python train.py --num_hidden_layers=21 --hidden_size=256 --num_attention_heads=2 --num_key_value_heads=2 --head_dim=128 --intermediate_size=896 --vocab_size=2048 --hidden_act="gelu" --norm="layernorm" --norm_place="pre" --norm_eps=1e-05 --positions="learned" --qk_norm=false --attn_scale=0.0884 --bias="none" --tie_word_embeddings=true --parallel_block=false --extras=["capped logits"] --init="normal" --init_std_qkv=0.0329 --init_std_o=0.00507 --init_std_up=0.0329 --init_std_down=0.00271 --optimizer="muon" --learning_rate=0.00493 --lr_mult_o=1.5 --beta1=0.9 --lr_head=0.0104 --warmup_steps=200 --schedule="cos" --final_lr_fraction=0.03 --batch_tokens=[32768, 65536, 131072] --max_seq_len=128 --doc_mask=true --train_tokens=458300000 --max_steps=7316 --dataset="wikipedia_en"
Each number is 128 + 32 x the weight over its row's rms, rounded and kept within 0 to 255. Layers, rows and columns count from 0. Numbers have three digits each. The size before them is the row's rms in percent of the matrix's.

# up: layer 4 MLP up, 896x256, rms 0.0751, rows 628-727, columns 128-191
# down: layer 4 MLP down (transposed), 896x256, rms 0.0361, rows 628-727, columns 128-191
up628 104:124094067186194130159129091121088145164110147143151110156106153125141108113160210165124143100135103127076077172081169146149128188116087156118099129138094150138134150088124124099068129136121118
down628 105:105175116080054170116107159167140134104124062072105103077194081148093102124106108090137067125116090143170159063135125130109138119145092119175166145122145141139109102209104124138162132121129093
up629 098:157131147127095111109201174157140095128112060133079094144094127101143129079088154099134112152152129159135082155082151173156136110035168171195099080089186154108091116149126078110184142159152065
down629 091:155096115157120140132138103110134152141139140154094148144175152161158160126146127167067108103087114134142144066146144098148114088177164185125130149156125091092143136132094104195069141102146208
up630 093:123145130142093064121108104174154151106081127133110135108186168105147128125127071153121141126221122140103072166090106102172144184116161137157110110108099104165082108112165133081085154143132166
down630 087:108123173174199121118099126148151063143092178111092157158104084075102152169127118100105114149158160140076090141152195125106097124121201139162070110113176142117082100113107075138150103182077111
up631 105:172084144100166134119168092184141113062081179073185098139118098116185125080175142144175091079093190083099161144149147214126134105140079090103124150119109195109162167087113177145109116155161074
down631 109:149072149127132159144160118116183064137094100145108121129138107134163128114119068094074148096096153161095127120176097134155167153089128094166116047116117151174111116141091153127105126140126122
up632 093:101056126117123170090159094091096084101168122108101079151148118133191084114178074084153125099130164126108141073181160164159105110091129118110152117161137149158136121082135112162129128147119153
down632 098:117156097130082147122153112118111150093135166091102133082062128092074118151138135141109100150159150169152148125163108148141122139086131087106091165134142124137117099144129084090141096110083153
up633 092:134158084119170138095082170095124132131165119112137152113106144150092077125096153086096135113101081165107131048116136120193124148121081100175138146156177091168083056061188126122132158159131151
down633 090:146170119121157098072074111063092112097138119083169142097172141122099104097108115130174161157061139133139110123089097173093109108095072136139150176167163131157110152174070170149196063138106176
up634 098:110186111109144061094091166158114129124136152141150160195108060146145145121145087132167125101104148073211111151166152103092125118157138135135066154126127092209196062131091202116080128151119123
down634 094:136022143117106137155143174081119132084167111116065073114192114146105155094161158127087110125129085120146099169132043165139141154204132131102108117141164139115089168128149159186136110086117201
up635 091:164073127170149123102136116144092142114080134145116094136113110159115087110105162100047126116129155098107191137139095103106139063157148114064178120182099115099151181077135161118189137134151146
down635 098:131167186125100086109163129128089104104172131149102164097096131103119188073162105173117087104163107069097129181157159080107110184202087121105077091171104156146140070140134140142080087111140155
up636 108:165094150157154102156124118131070147150165158106165150097128112145133092137165153125079140099163155161115150141143144094154112161162139074101183112153120142092150106142095052146061119118108148
down636 111:159132149118115137137169113158145111157130127075113122095151123179161107204118174150126124186097109114049137173132134191114115206141149114076113135167100106076113136156100127152100107132141112
up637 106:152091137116122150178107139165104142083092120130091085086082149097079117126124143101073126176105123119108128146104125153139151153124160147108080111185124162089154167081123170138114172114115138
down637 113:143120147135103095153122106127135129142169103127153128156145117108159197099110161134081092136153116132103110195048092175144168165167169207118113105140166162154143107146090169089179076134147154
up638 132:186141093129146157075144095087111187100083138113146157097095174040072162131121143129125103143158106142125145158145109168129082184166101160216126147133106122145172088166143109099136169154074110
down638 130:166103117145201154130106113076126122114102124183103155079113091136147186131133147149115165113107155160138146092120119125111149180078196219085138136102101144114162140125170118084207182161212102
up639 098:128098070148109087119191129132141159137074114101117136080099150124131107075090176124145122106147114129136114113134189147136174131176109096151123135067076083099107120093074170191104108122130106
down639 101:112129143119106123192167136139129143125094141093148173145193135170121161164079104183139135122150172135108128165127108156144072098121134236187130106087152126146140125147182132083154127102181153
up640 095:084103137151121118148143111189135194091094074168090126118134089196082162069147173075077192075129171183107114106114117120085075105173136133162126153100099148221136117114091088171123073121125103
down640 091:126134172140140130114114129135130158153100169104100061129170160071145110121137078174138084172081172095152150128182116154126100101117112148133138067174188095093152134099111100105143088101123161
up641 106:099138106138110145129136133110156157172150122178170162125097103174145135119170064155129146117109172123131114153149159104092161090111090119149086152073182190109128134096149155102088157113188101
down641 108:083111167087057126086142151095109173151094079136159165084138135108108161076093171175092136101143135116132154076122111104093111123137116105134143127059099153156095126105103111090176161139143140
up642 109:169144129147132095157163127117194117147114152070153130113163124124080080123145144147115135103159157182110058187109151153118103108136145105154108137152143139128116148106151120174144147128111153
down642 109:078160103111159099156102170130098138110071098154147157082198100153148173123146109074090141113179079144175164113092156120113152138130176086110161073149103158136109135135170202087156167159095105
up643 100:129131151119095070187132106115144069205122181137124145102156159099144139138120140114136183063094102157139064093135162103133127154141107125099065119123082112129123149113179190197177159089130134
down643 095:126183137139082158103171036107104098124184097135080117208145113154157130137094131122085091171114129110132186192135162187154102121195117111069150128110103124134143097103109200093119169136146175
up644 112:094105123091131098151169092143110154175139106051096088129133158133105070142116160172108130062140093155165089081123119130097143140115147138170046070133145079147150109080166101135167117074121128
down644 113:178186114173107154087174105116155157148188161192136164175144112135130142133088117093148150080064175101138167141150184137122129155130103147127148169113091166154182128101082175115126188146095148
up645 109:147125109106153108126130143158095137111133173108151136177158127159129139148079123154094112084117154205121171106077159146087110089180130024091053087159171135097183147160149161163090092135150131
down645 111:194098139160109112076140091151167155149109091113105150110138113122129146142098126102094110196144163155089050163097162164186194152137141101068169089095193105140162103138091152174092114143122117
up646 101:127101127133095087117093140156087139136112149120120117175098183139127172137109126175146125142119111114126033183098134129135173166156099102060094122176192060114110147125142142111128150079156128
down646 102:175164165137138136062136151146065160109160101125161126116124065143184110180134089083110184121149087070138170130136104079128099108151153191123149098137123127137084182088065086131155164182062175
up647 099:151110139183131098081138143134104147107158149130136154083133142111079102079061129089124110101153159198042153091105097136114127141164143140127161172102070142109097095145137068114137057070109128
down647 101:141153133122138148087070080109118105118112108089157099137123154109079140095190092100170088117127105084099127118132139159133126138171138131149128140130156154146144063171116102141106148147147158
up648 101:162136156107095103149177176068117154055106160162187126118147115138122109170084141135133140151114175165160088118144124079160168134055137075109135151159103090165118126168128148142138127130129088
down648 102:170192153121125098105113196073080081139095041156102116152123161124067156129157145134111112105134114178137151099137086192124134094178097135092162145134082104140086081165126119185136145107160122
up649 098:111126152063111112153118135076185129152082102104074113077110154144095125165131080080091092106133109168131091133091128119141166135140168109151135081108142147117086172087051143142141150153149139
down649 090:152101118163125111137104144206060093109133101194123077125145149127130128098182121182162079211104202131151171153150090162067121085166126140108156153135121119109101111148192155109137142183067149
up650 098:126193099116124104112102182091145141096104145163123103104147107138113138155174117104113165157168134075067155136066138131130158146143126074122113134153092158181153171159102150075143166179095095
down650 097:134111171097124121105135114126127138116203140127070138122162185099130112143069182138120186109140095151074082128128149123122115150092095162139140188101147118090115086120119170153111148120159135
up651 118:100094161138067130090091125104126104105151172157107133154114161081124099082163119176137084205143131186108150084084130055106155106085105125156116158123153202141121143131150126113166135098127146
down651 114:117085107106117119084142152058068097120128119140122135106095210163130135180156175149116150114152127091093157102126074142130146115116079116096146147151159064111109210122138118140149156119171134
up652 102:045138072160062120148123145140213162140051165121093130191134123125105113084155174159119156184109140089185102103131061168059115170145147098189106107107169108120104170134119118111192120141146169
down652 106:098164160189091093126122184194088147081077158145144073111123065100132127165202200163106109131129103133150130092160099162100139151187115176150106153148163084119150170144122155140178088158096151
up653 109:150082082132104139083153083120127099116103162100156087142069164146130079094102099069121176132106136127146135066088196085077178169129163128141134055142119142157217130092110151078094128141103143
down653 107:097100144115130102148141103201180119140174087119117119091165086142115087109146109075095103102136109098121062176123112179090136112097104131155147130120176123192153108158086095198095105174099107
up654 097:190064106094154216101167113132124142123145126117115136104117199144155190144091127133115114152131189100126113195112131168118138111102144059120109123196054071115172119145114089129117114097159178
down654 095:147133135123161066165145132136113140184170152130148095139105133148131076082156161128094079139189127168095136156146144123140147153127087114117150124130115166184076135080148141076114095069151115
up655 102:084104050139091145064152136131145145158119118143148169126146107190223144149151098169137108145174131127075155153108136122108135099132135156136196166112086182168131123073091080099144109054159122
down655 099:138132151117185065153110142179141128099155141082112154124107125132093083152063203128163165181120105097199153060146129113164128152141077089061146100099112079117132159143132098114080172119137115
up656 104:110194130190138158107057093145084134208115160136098159162119194136087106066177134126082126139137154119123098157128162137147107070137128133158071062141121146151129133122153175093125124091088180
down656 099:197158099116160153140129150155135094099192139104131119126160157150106103194156139143100177171113081084091109178156115109121130158105139116060122118079115100087125093129131092104084200117123121
up657 095:102120087091129117125124131148145088087052173100122103124133181088140135024139191147222125069112124135104127112089109130087108143088090118156101172152124160091146148065104152125121124089133176
down657 091:141153093116112103092101146124093125144190050160133122201065112145111144204120144089060111174142134108166099106181141048146130132155162185112123162120152075198158099158163109130174143180113126
up658 094:156166134172164095113115114153100117102121105134128103087168170105146128125134092167142124172134167120166141178141156187121146177202141099146100152068151124116135127171157127089106123098125124
down658 088:119147178061118130164143201149115109145199103150154148182137067153130117115114139131102161072125104120110094066113130145081141158099094121051140134151124170145070153052147166106179156073132122
up659 101:173162111119090124164158148120089057102123077115083129121150115162151133117169138130100057119083146173165090175119125150069144154116095095139120100125177116096158162145107128086188151140104149
down659 108:172154150157127143103093079076109152139112116124099150071150095080123209178091160132152132121110140116106165115081141147137146187082164147068176061162097193091090152176135192173147120183150098
up660 106:119167053071127127144157073144083116096119141087160186137065134124134179093090170159108132127158101109164137107161100131134105107167158115123126120130134149115113157143099139154147122168118103
down660 102:047101183154160160128098134138130119164078131122159105061137134119172097146128152177127152128145134132115095177117113204144115143119149160165191110148122148096141063139115141108103064122138081
up661 098:091113117102100112150115144102198145119111092166141136097110125133165092078200103145126131124155117136133158136108125067112161175229148143116116121173131166095101184139155168097029091135135080
down661 094:146130149135170104136097165132170099101129152127095134121112105115123143099090164117156162131087198160150103123157128095129133144118173142166099122104142157087109052080173093176184124080096055
up662 107:155168152126158108148122117072168160170117168101127139072097117145195063111125143149142092144096192106062150190158172176079125090106070102106164138087146102137128151125122155131116150115145131
down662 107:155110100122136101168181151087092146165133074132088102191112152151115200158164114117105125125138118124146074084143097118130147153127137131152121094169038114145108102122154185115124116157133108
up663 109:192096135088117114167095179174159133093164184090088129141119042153101093106135143195121144122081108100156081125111099157071127153156122107133116135129124136116125143083151166117140067153077156
down663 108:206159068124130151080110165096160186120144070138106156041165106163146113026130112081175096148079220133102093137156126190066126131085068135138129073082151160162069111135048119137177121095173125
up664 100:157128108091131162092110162115098096163161112113191153136106094106133102123136107110140095164164152077117166136110128157072113077126074109119147174109131102130095125202103100080082110136059075
down664 102:143099140128137132140143141118102165174050082146114177108127136127094173118170116071097150126129086126143199124078139127108089134142121153131182100135086111206158141089154190103064086088110097
up665 091:108100120195194131129115050140119104091132081180144123127075153116131165094133101123115162086155144106122080152131158161193079144112093093174183175069164117129171132106178107096137121109132083
down665 092:101132091103140100124192102125110104115119160055118078150089158114146089158175050118157125120178071112191098114075145111111096148170116103106090176154106136107096117171114109141142122192176094
up666 090:155105080135142154217112077117080112106081141169105167168136138095089181123140139157122164103226100101161165089128131131193155121085180185138107144096097157112192119123101121139148139175146123
down666 091:119146162082132121023165209111137141184161112118137091095088120171206140111127132108186096153015149142073121173124147143052138153153101145051179075150154133156091124129140128078125104090097143
up667 095:112150107101102179109174109104155088117149156144080145135129106086132135103121122178124162103126162141088116117123097068156086141167162136178083201156127126118070096144109149115105188142146157
down667 098:118088133122109124161090148137114156166161074136111122154151088123080116163160172081177163095077141115202164115178113096137147114126142162148138096152144226122142184130121097130153097117143119
up668 087:138202173154094133146095133073120139067116126106142103089211102091101131177090157180101075142131136100138137142096118102136160087220129113112135119161149072136120084091156119122124132168162132
down668 096:055177129143137092137085137128125080112138195116206144143141074114133153133056120114143122104109106111103169103167110128117075134077104133103122145080079107157130147112109080126122116118072098
up669 100:109110147160143035070111119124125105103137119126140082234118068127096174124121112173127139166104162140119076160123169098121094162131123156111111129104168087139105130157084150152142140136150128
down669 093:186150101179150164112100116115085132122175074101095109092093135062134128162149151070127080148101073155134144149193117185057194154117175157149102161061146062106171077090178107134118124137151175
up670 104:146127117106130156118144141136110160088188188086122087145140131142106144131149118134113103133185131169111134109097165148133150123102067130109049112157130106082155117164170073110091100087145162
down670 106:069197134125180151147126066118084109107124138161133053103083155153144109140112131096182201113187129098128169074129140163114179149107137135073185159135134108158086179117148135115115129161154094
up671 089:101091093112136097153135111119200103076120154135092138164113143135116102128149099120079145139149220147077189154093118118138166129089146131109084173184098109100088147146093113072167144179102103
down671 088:179105127176170121100120132128109148102096052105116116106134119135135109158152128145130048145131107158138146153130135077101117095151173201110147107109144145167077121092139059122071127131185127
up672 109:174115088185160084125084145181139107113128162179109111130149154106107087125107129139151141101163095121102150148067151101101155116167091132156127157079119133113175143051135106134170143126151170
down672 110:116104136143147152158135118137151130159116060141141121114138178088113109165120199124080117138096086108123148043148137147170089142130124125125080124080142121140105129149083046095089085140125158
up673 082:125134100143154159099124153076071142126125148102150138120101165134160080148180172174093144127128152080169162133089142196070129115123168130144122126114140141098140126086152072131164075181120089
down673 094:107174139066113103073080117159115092128127055082164160089113125130155137160078145123143090089175095096122168120131125148107148096171149140105166128150102128126150184113125167146151119106119169
up674 106:205056085153109118111105145066123138108150143090203128170129165147106180097109096150117132128106091135098111133089123223130136134088120120140109099125136164049137159119138181116090151168129161
down674 107:111109107162149081150102102154088092117114152119115147159075131109073172059075155129116121135096150143139134089142167135135063130101138060159157111133176135171118114130143120131091099164118121
up675 108:156125095145100173067092118140140146152118159108100160096116158114093129119101106156139158116133088097103135146139157147136150126098158146170105082093166159128215157116136096084136115118129143
down675 100:097172160046165095177191086147111154085187121094118102132179124104166156184114127161163141080181109139137147112129138123134103176096100103128164112141121109116145131129119148120116146091117181
up676 104:156094139168098098116122112162081172145071159161149139163101169173175134150129119111099078109114079173198130106131101134140118099138116080092123125136169137107132104150134122098095087191128118
down676 103:102109125103110125179100077096186099065075168138151112150151109138110126100166144108160133081100180131122163125087172144129131122115174120111173073083128126179129130091161052113099121135120154
up677 099:150103091130115123062100190110108160135118116188099156094181099108132113181113142124074143135131118110120087171100095093087103098108132102116077109138136141117126133120138130173112113117120100
down677 101:151128250095153139065100123099159120155157162114140081091114113141120156167076101091172096122136168141113158123133079139122137174082184131127107124158147126164153130148119145160123141162133166
up678 104:146161084122105133109151156111116024116094144170085103170139113121124172117176103146106111099113154183097153127094164089160168107106140135143085149138099082116128138166119135100135170165142105
down678 106:129101130203135090069173133119181109165103117088092135120145101117192111077109163122128148115098150143128082161115101136161128124149126098117052073100158207065067128134148154088123148165116148
up679 098:129140165118168152105105105138200162165098153034154124124119126154075176144090168117117129130163098090067109149111141094177175107050103112088123130125156093109146163134083160147165112075158170
down679 094:123141137164159155101157162079134186158134107092117134139076121177095153119092099133121101095144062133151115144142164122133127105091112094097172163148114104052073125131128109084113100120151138
up680 110:161154144123142143154126174165150130119106126128113155104098132125044071085159179121128147121117096104082076119129148089128113147065134115157196185147124092112111108137157133159090126101070122
down680 113:128147115106126184140135166153149172134095154110107130105095096070100190088098162097111144120125146130131055139111151120105150132156129193082181134061163177104139035148202139147108080144085138
up681 090:136109131150148095124119149146161123157129127148117099189110086121113143199200173179077093146096144139138121097165156089074156127092121139127096121133074175129085136130207099121078147077196095
down681 086:099149132125152124120120111146118094102126119115081141125120226121132130097147059135132073100144078093091134166150138224152163150106141057166156128116099102128166098139164158150150121107147083
up682 113:160150121151128150141131114133109164170156172098213105126122077106082097086106168138059187139145127117066119087092081066126110150161130100074121101151135060162139105165156105179134109133154131
down682 113:142161173065137101205172163177120105050056137143123139114143119095101109117102120159179117144156111107156126101173116107135160172063089145158089157086167157073136128145166116110131129097118136
up683 108:099117119091138139107059156122116204134096106117114168094108195112156119132053084051125138117156110129123091125129183093106058134144101081103176148179141146123163148089097159122158215142132100
down683 105:130185115185145148132087116194086113126148156142139165110158141083162142114128117117167159181052160101151110133115119068144128083086131159076112112147105155146083104094140122166111116109074133
up684 092:096083139182113081065134108160131112184129160099095089129140112120123097079114113165163134129107163146112174103115135130167060121103192068160139127141154154118136123162128098119109111094111105
down684 096:153154118201107124157095145183106122138179162132158112131099156111094185160087162166103113102174105167211149125135130186201126126092107149145091073139108130122074085088094092113099146056160136
up685 099:109079115096157118127145116132111121143144114134125130187121111121117105153122132119138132084095133115114119171141146089080150135095084102083111115139089134116096140138142191137137166129183179
down685 101:060210156121123165111128074139161149126136114112178034131123129162098089139155070191142059165152162092148171078134116084150061171151171107158147102152085090194114094144139118101114120115081098
up686 090:086099089157093090064163199113159111086123135177135167135146101158121112055153107092168162135112076124091069089145147152126136120130145126091102183121068131129114103113119107161160190165157188
down686 090:118109140138113146177037164126164132207132178085144082146124141069127081149113138134047121143074156143142110129128115085166151111094162112132139139109105158129128094080134124110143119079169136
up687 099:119093124120097085120123093145148140114118103122111087165136199117075088146214106122112112124111188161141165082159131017129068172105075108136122131130103151114161138108120138084095151148100056
down687 105:133109103113172149127129081159129112086169125086155116111174190146109099101163103186145103169101126121133141144159077139171048151089078112110143115185125156158128160081183113148174126121161151
up688 095:107106127213130109122123133115139143106121172106147103150137192144096048117129199144096148183121172129108113189195100141145103139122118105089160148192125160165072076114120138063059104120077135
down688 097:154133127107106187168121154121098125151167122158103179102142145098130075135141084142084121126116131073104106132111106210120172129139092061025172092146058110079127171048103154171224077070143170
up689 098:149165133152139109109131124110132124101136131117091085103047095187161159124124116166131163195105057125166146181078139135208092095132093089167156125090107112166071147085144100156145120092140084
down689 099:132121138105142123100098196077197118161120040109078122138124140118087086114139136082113127074140114110155116121127048137111184156119140146121120119118127153175134148063103109174100145183137122
up690 107:109118125108113115137133149193149131137185105069118051157077091071082166118117109132174128142172131129117104107104124073146134085149069098140134071168165159119139132026081157117174140083154111
down690 103:087143055097099066072115174136120134117143121097101092156153114136110132123086125071100168105157158128071181147093124098136075165129151132108096132131189146171160158146113105151176176109194178
up691 100:100109127143102097115132125088129131144153175146117149120097135156075100053205162116163124082153140109091200185172120114164130087084111156113111101125140149104126094170146119120057119126171150
down691 102:055143179131165184096138118155129134143137116120155132161157089111112147199121111149107140120169156125180176117091097149139186122177131126174081187126106119107142174140127072132128126113154173
up692 095:186149147143171128155122153120107100089112174154169159132115103138140142124095162112145157114106148107121119070099129171120144121136134124088153072141122194170157135114121081122114119163145102
down692 094:125124086144127113101151135172178159171125133167094057133141099111056087148161166130170124141130110106146162195162119086136122153088066167156146108127205081126118079128165105107121159146092093
up693 102:174194090025138152187171112123109157126090132085175080125161172086066105099183167116154106135104164101077136131057095061089162180096124122169082129132137142146179131180150085150093119135174080
down693 100:146162168104146092173151175061089106137114188060107137130107123116109136140115151076150097130123125152135057103170092179120111186142167150170104140090141152054109112132107118155165161104122106
up694 114:097206116140097086117139170146079095103151172125071159132112080136099166076110097065128137120127150159116138117091085134154091128068134193160105124137123095150118167135137134083144094137123127
down694 115:108155105130138133135148174126147076097137113161153174097072115169166112116145103154112167139180126111116101142104054091144082125130118178133150144093144114100144124096177143206121078087141236
up695 098:101117033114151180106097078137140110108100112158157136124141107201154153097149129102092119175135139123135197124114175066127176124097144083107099122090224107139137135071157120094119133135106125
down695 103:102139150113086178075136132141125094098090119095150110107138127140156157117123153163136086168087152171158160109117146128070142123140103123158092150144170078083161124125121125150171111098118075
up696 084:081105135143106072130106111161122100190097091122186162151121156096162091113130164158206142206176136185130140185103128110093125067155161066124137120120117095097109196098137185180063085130114090
down696 085:128163120196147092089097093117130063171115189130066077193142143141114165126120152135123127117124064097132101168115111149111105122147113075120093093087123113188102102194089117124167119168128178
up697 106:161118149181091104167116124083106171142136039141088131116161152045141171102144131103175124126128164125128150139115126107092112149117084134109142168097147085101134102092121137144104186176089117
down697 107:145097115107170108078105143142147113089046140168137144185112109077150087187119203079099131160188124183160129156111087106139151134079134099146122038126129153117138143111151134204113140093095143
up698 096:180169131080126142102132139047133064103142151066056127137137132128142120132117151130079138057099163139160086167094116145159102121150186188155178116128124061130160175112131112152153144108128091
down698 095:104100139085127125147074143108180068125107097140126132088123118128131118108146165160152142100185166109168090138111166092147127167101142122167151097169179149114101138058150133084158121085077195
up699 101:113156163117150150153175068124113141135090118096094160086066153118161107152172152145084124117124064116104084128120084176170163090136138081083140094168146135163133108121156131141103126136104063
down699 099:173110111079137176197130161096141145126163169159112095032115086150121137154095149132045150092123161088138076138106100171183134153174075140130081128141136119126134123130115122151114074141114076
up700 110:141168105138152097163089089078082162150067128118157125145117149134164112113153106068120162134145101189126139109155141148130145092096173164137093177101124115135177191108103117126164155150143177
down700 104:086105193145150090120101156147156082153105107113142107148108141096049141102129146110076114087131112128112169122156171166039095181121119138100147025176065156165163101103132134104127041158198111
up701 097:122129118105095041171151196161139196144130071188115135147122136091132070146095173106086151104143163161125086203135126140125083101103126120140066109113070120128159124049074064153091111118189099
down701 089:108154128114119172150125114117136082119151193115095161159142126112138121045178106148156134135094111149119180052142117138124112144124111136127121141099086108062114149157135153035106040135036201
up702 099:128095113114153093110107110059175137160098127127150095157117106220084162110155150120096161131076155139091157056131084120149090098159128138111115116117133133150121186095111144036163133114143118
down702 099:110184161162133111131135135180121117104127108080154093118152176138148147178117129106143050103114148106118167139070119178180167146069144207157118136152107098117084103147143098146114101066142100
up703 096:145140197157090107095126143134145118138159069088024119084156137096112063104107166110162161117071133114142108105161144095106142115114178122121164118157095096152154054089156146179129150103115172
down703 089:169108097153172172116136101086164166095108161107130096117120100148141156169111100086150076098150092124095164184146126114165137137133105105174095132160141125126102212154100153043149112138069122
up704 107:072084100147135137175134065131116111089120116156091136105096174125131116083124160174148144132100166117143141139208116215059117163116156075090096123120151113125130111182145071113096159167133117
down704 104:082107073125142144062188143106146127225088102156161121116126129115140149112144085119091079127096109090123109124140070125140129149147085195092120126135120084160191161115164106173127140105136158
up705 088:102137161134126120145115147155111087160113128148189142074144090162152151089142086126116145193155120145166224108147131125151068163092121137199066042096089167096133186193114118089114136103168094
down705 082:152135111122107089111135134115095207148174145124124189107162083129140097168081111086140180087077134136071077143143110155149159141107090118117170152154101104150099135179147172112145128156107128
up706 095:193178166201137108164166121123167134131117113167154115157133159149083121193154077152150089127148127091196141129138166153117162129111153111121125185129129172112138112105154062085152146106115087
down706 101:096126122100170184086120179083117131072150083147124117099147073120107113124124142118097169072100104087102131141141071111092122108125143142106139107162146068127105155150178120218126147119157116
up707 097:090093123117089115106077083152081184121095134137176139113150133130121119138119118141145164130149107172111140102100164146146135096151150154154092156132110115130202086158087102079133186113097132
down707 096:155186164134169116160189084097119092168152088128053134168107076124100157120105162079140116132134132134151125176156066136095146122133064201162184163073151075160150177152117104156107127142166145
up708 108:164169113100108077071153142160150134079113159171168149085106170166149093094120049168122193105116126142064095139115122133112160090051121119129086121163063130149125137132144150129146140151109127
down708 109:125186105135087161105185178139177117106052141156190110113059114137129121081139141119165108176119124189143115204138113116061129092137124114171144163185130153087140135083156205140104173117120190
up709 105:121108116134129090124135102119089207158107098015083103116099140113083115148152149152175189099101152104169115143135183140111142105093117136156123167123125116134181094113105103147141121185159076
down709 101:132062155109090162196145117069127137143135150154173188133166150129153138144084138101105043168143086104159133144139051046157164142089106110112104142161157092140100114130128116144094052138104178
up710 089:135159063157175146073147146156196165110132117146129108097119126066133151206129168132088115100093120097171110068179146069150113110124138132110153169128126152085117146107111082129114103129134100
down710 088:110131160100108150171132059172109138153078080180151166158148184162170144057138110136109072124169143169129084180103131193130139133172116149160160129152143195138159127130113171133104112136146123
up711 093:184143098109130116181145145112110103157068154113127126129170131108159131068095144154132138111101125095082037122175086092136080094131178158185139179167101156128199129124108152120117223092155154
down711 096:115126147121174102103079062124163167123179168128159076107154099146094091195121113116143104083136083166099154120149162199132147141102047148127130124108143126126079133127214132136146095159147105
up712 101:109101111084116114057126145159078135140149137086157097140073154151083127173107180138093087047055200106075108111095132112113179192167139089075161145115138080126134092109141111137219157137136153
down712 101:118113080137091110129142156163097111154128155142132131144139097047117113163107123141142213119162161118128123147138143125089167164153124170144130084192128105111118141127154198134138130168151089
up713 101:119053093125161105105107202046153108077102093085145106137065144105069138126174122102090094101141196167155133142143141098141098133151134152127185123141134148111137119180137116134122149156130130
down713 104:149122174135103152104089098139159140115149118131099112124198066124131118192119144103101101097065083148190160170087176119088132097128171111055146120106144172149164078123124054150131126134128186
up714 106:137180138141160181128141159109066122044108123096122119097165090170137133110168124089150104106092098135155070170110133084178147159118165118129141134127130139054143111164106190108121132168158198
down714 109:105206151094180130155123135084126085148117138140146128111100112131093120100109176140157141092126148146080106112160121177115078118110136139087138135130105133101011139126088123197170161121127105
up715 094:122129108104137114139110143083147151152108176110111123135121064126137103128083196125110051157075122101139128156139139141067159111178112102144117128151125073179102169139131132132139109126164151
down715 089:176111127114137105108150141158159102149180150130122153084118142120137145161088073139107172148070176141113160140136123159130090179171189144122157116147186120110144117116117089134130147167104144
up716 095:154108129136111052161234119186137145131029111107123146140182178131139177121126164117051086131092084104118107121100104133175112175144155159143136140075144125158123192190127139138114127112133139
down716 094:108132078174132140128104120151126135127134156139136096132157112091129074102083072124133133140148138151091138167113146037177095179144055144133119164143150109157070144129123047121064222111090116
up717 112:108187194068143139067112133182161105094154130129131110118055187055127128133130127141107164186145137142159106091139097142125132062111154132114134145124066095111129107139122136129125069167109130
down717 100:132148180160173156119172158128121155168109114124144153103139187101160107152156149132184156049132133152059098130221186109109138133127124139128128123090147105145171083128107158109149157134152053
up718 095:143148110116130143107183182105098154190139135147121158075159098091082125132082109096179123116082070117153082127144111132120130111108104147142097116130128163142101171133093081052145067127085153
down718 103:145144190135077124135216098121115062118164106130086067125103117152097167171103122098084120144154149152127085170131092219151111166129101084122110091075130128163174125092134127151131193111111128
up719 108:078128169151117137171115144185086123145151107123199099135130108130118160118123119121089083109102101149136058156166163138152171144113092105200107159123082163072101165125118155178091145183100140
down719 103:107148233188126176178132124052109149144133134079163107106156111099116123145113182128065161151140120099167112126151174124117123169134125097148141131088149073138082194142119081162180121120099142
up720 095:142135063159112187128165128061135105122088143142148156149156129106099153085098073156067190181195171163089150106138171106197157168115161121157146149105153074144119157148123173146146127101197133
down720 096:082156130083162141133094099149201147081136119138123096083153141145104126140155166118139075095104127148181133147143126112080125101114137109144181080124124156168148077135126123113177132120100119
up721 107:115123166079154085085105068134112172077157131122057127149147109135094165064162095173128129113156149133152119162101152097112107117091113088108128129176106176193133155140138091121138109074116106
down721 107:169134132126131120124098188140130142169089118131114188122122147120061151116189121054129077072069113106180128087151127143083136152146108126100133091156151098182091131153119138165122088172094148
up722 117:110149168104124120189072131147158121123143174120091082132139143154143167099190154171135063097127134102166154094136144144170106148146155110098135152161082094104217151172141109166101126083109129
down722 122:137109166145079181194162101096124068113157101174116096139126135141088111138070174105120167053094065129123111121123092087158114081053139144141174095105117139143109168160156150066128097153162178
up723 107:183132092115127158103123132124077120145091088133114095127166157141128089118087137115135109127135135107170107183115139159181142044116140117105097111081140155089176109196154103122157159179125139
down723 105:086117141114133074118115113073185152104147108150078146115130081121079169140109133093086123139118142245099169138097147135127140128126112146125129081109131105169127133128162145122155161082142162
up724 105:137189133171169118183132133122077114147152137148124105124166153104107145106147196145128128072162137116128114147153131150171108132141150140120063107129142161208134128083124061081174060057173177
down724 103:134114148066143154149155093072148062080123140107088111099142055104118122144156109135109186098158104135180081130147133129143084118160081139063188173143154128114157161149182121143138163122117143
up725 086:173135117162104159182121161105106124124091140093077130138130174080146075116107170147172166142125090134131095152110177129121119098094165056135129148131166130104119129078151162139176174105145107
down725 081:144100084114186100070096107167130137125113126105139160108133105109188091174060146102087147118102130166142143167086117158125186118179123129089094108162110120131126087152143159114136138158154141
up726 102:114170120122135131109120100115108094108110137184124085120164204106086094152135069113149127188192105156052139145132147146113121141097138103152156212154166111137061135199136157153112088149154123
down726 100:108094119150148112101188142069125169167097070094152103063091123117162113150169130115046089112162099159118134168152108128117153115136115106160109087102165144084114162095137104138117196117072163
up727 103:149131127145186078169131139130137120170103222119147152144216192139099155104170129155165143126156143090059096127099148114073109126127122101120121115111120128150103165105140179192111113146135121
down727 103:134104130149131149090138145152098180084132114130133158177043114112161093144089172170094103139126118099155148114196066098165181121105100162147125132141089155143099101152153141139066141106131094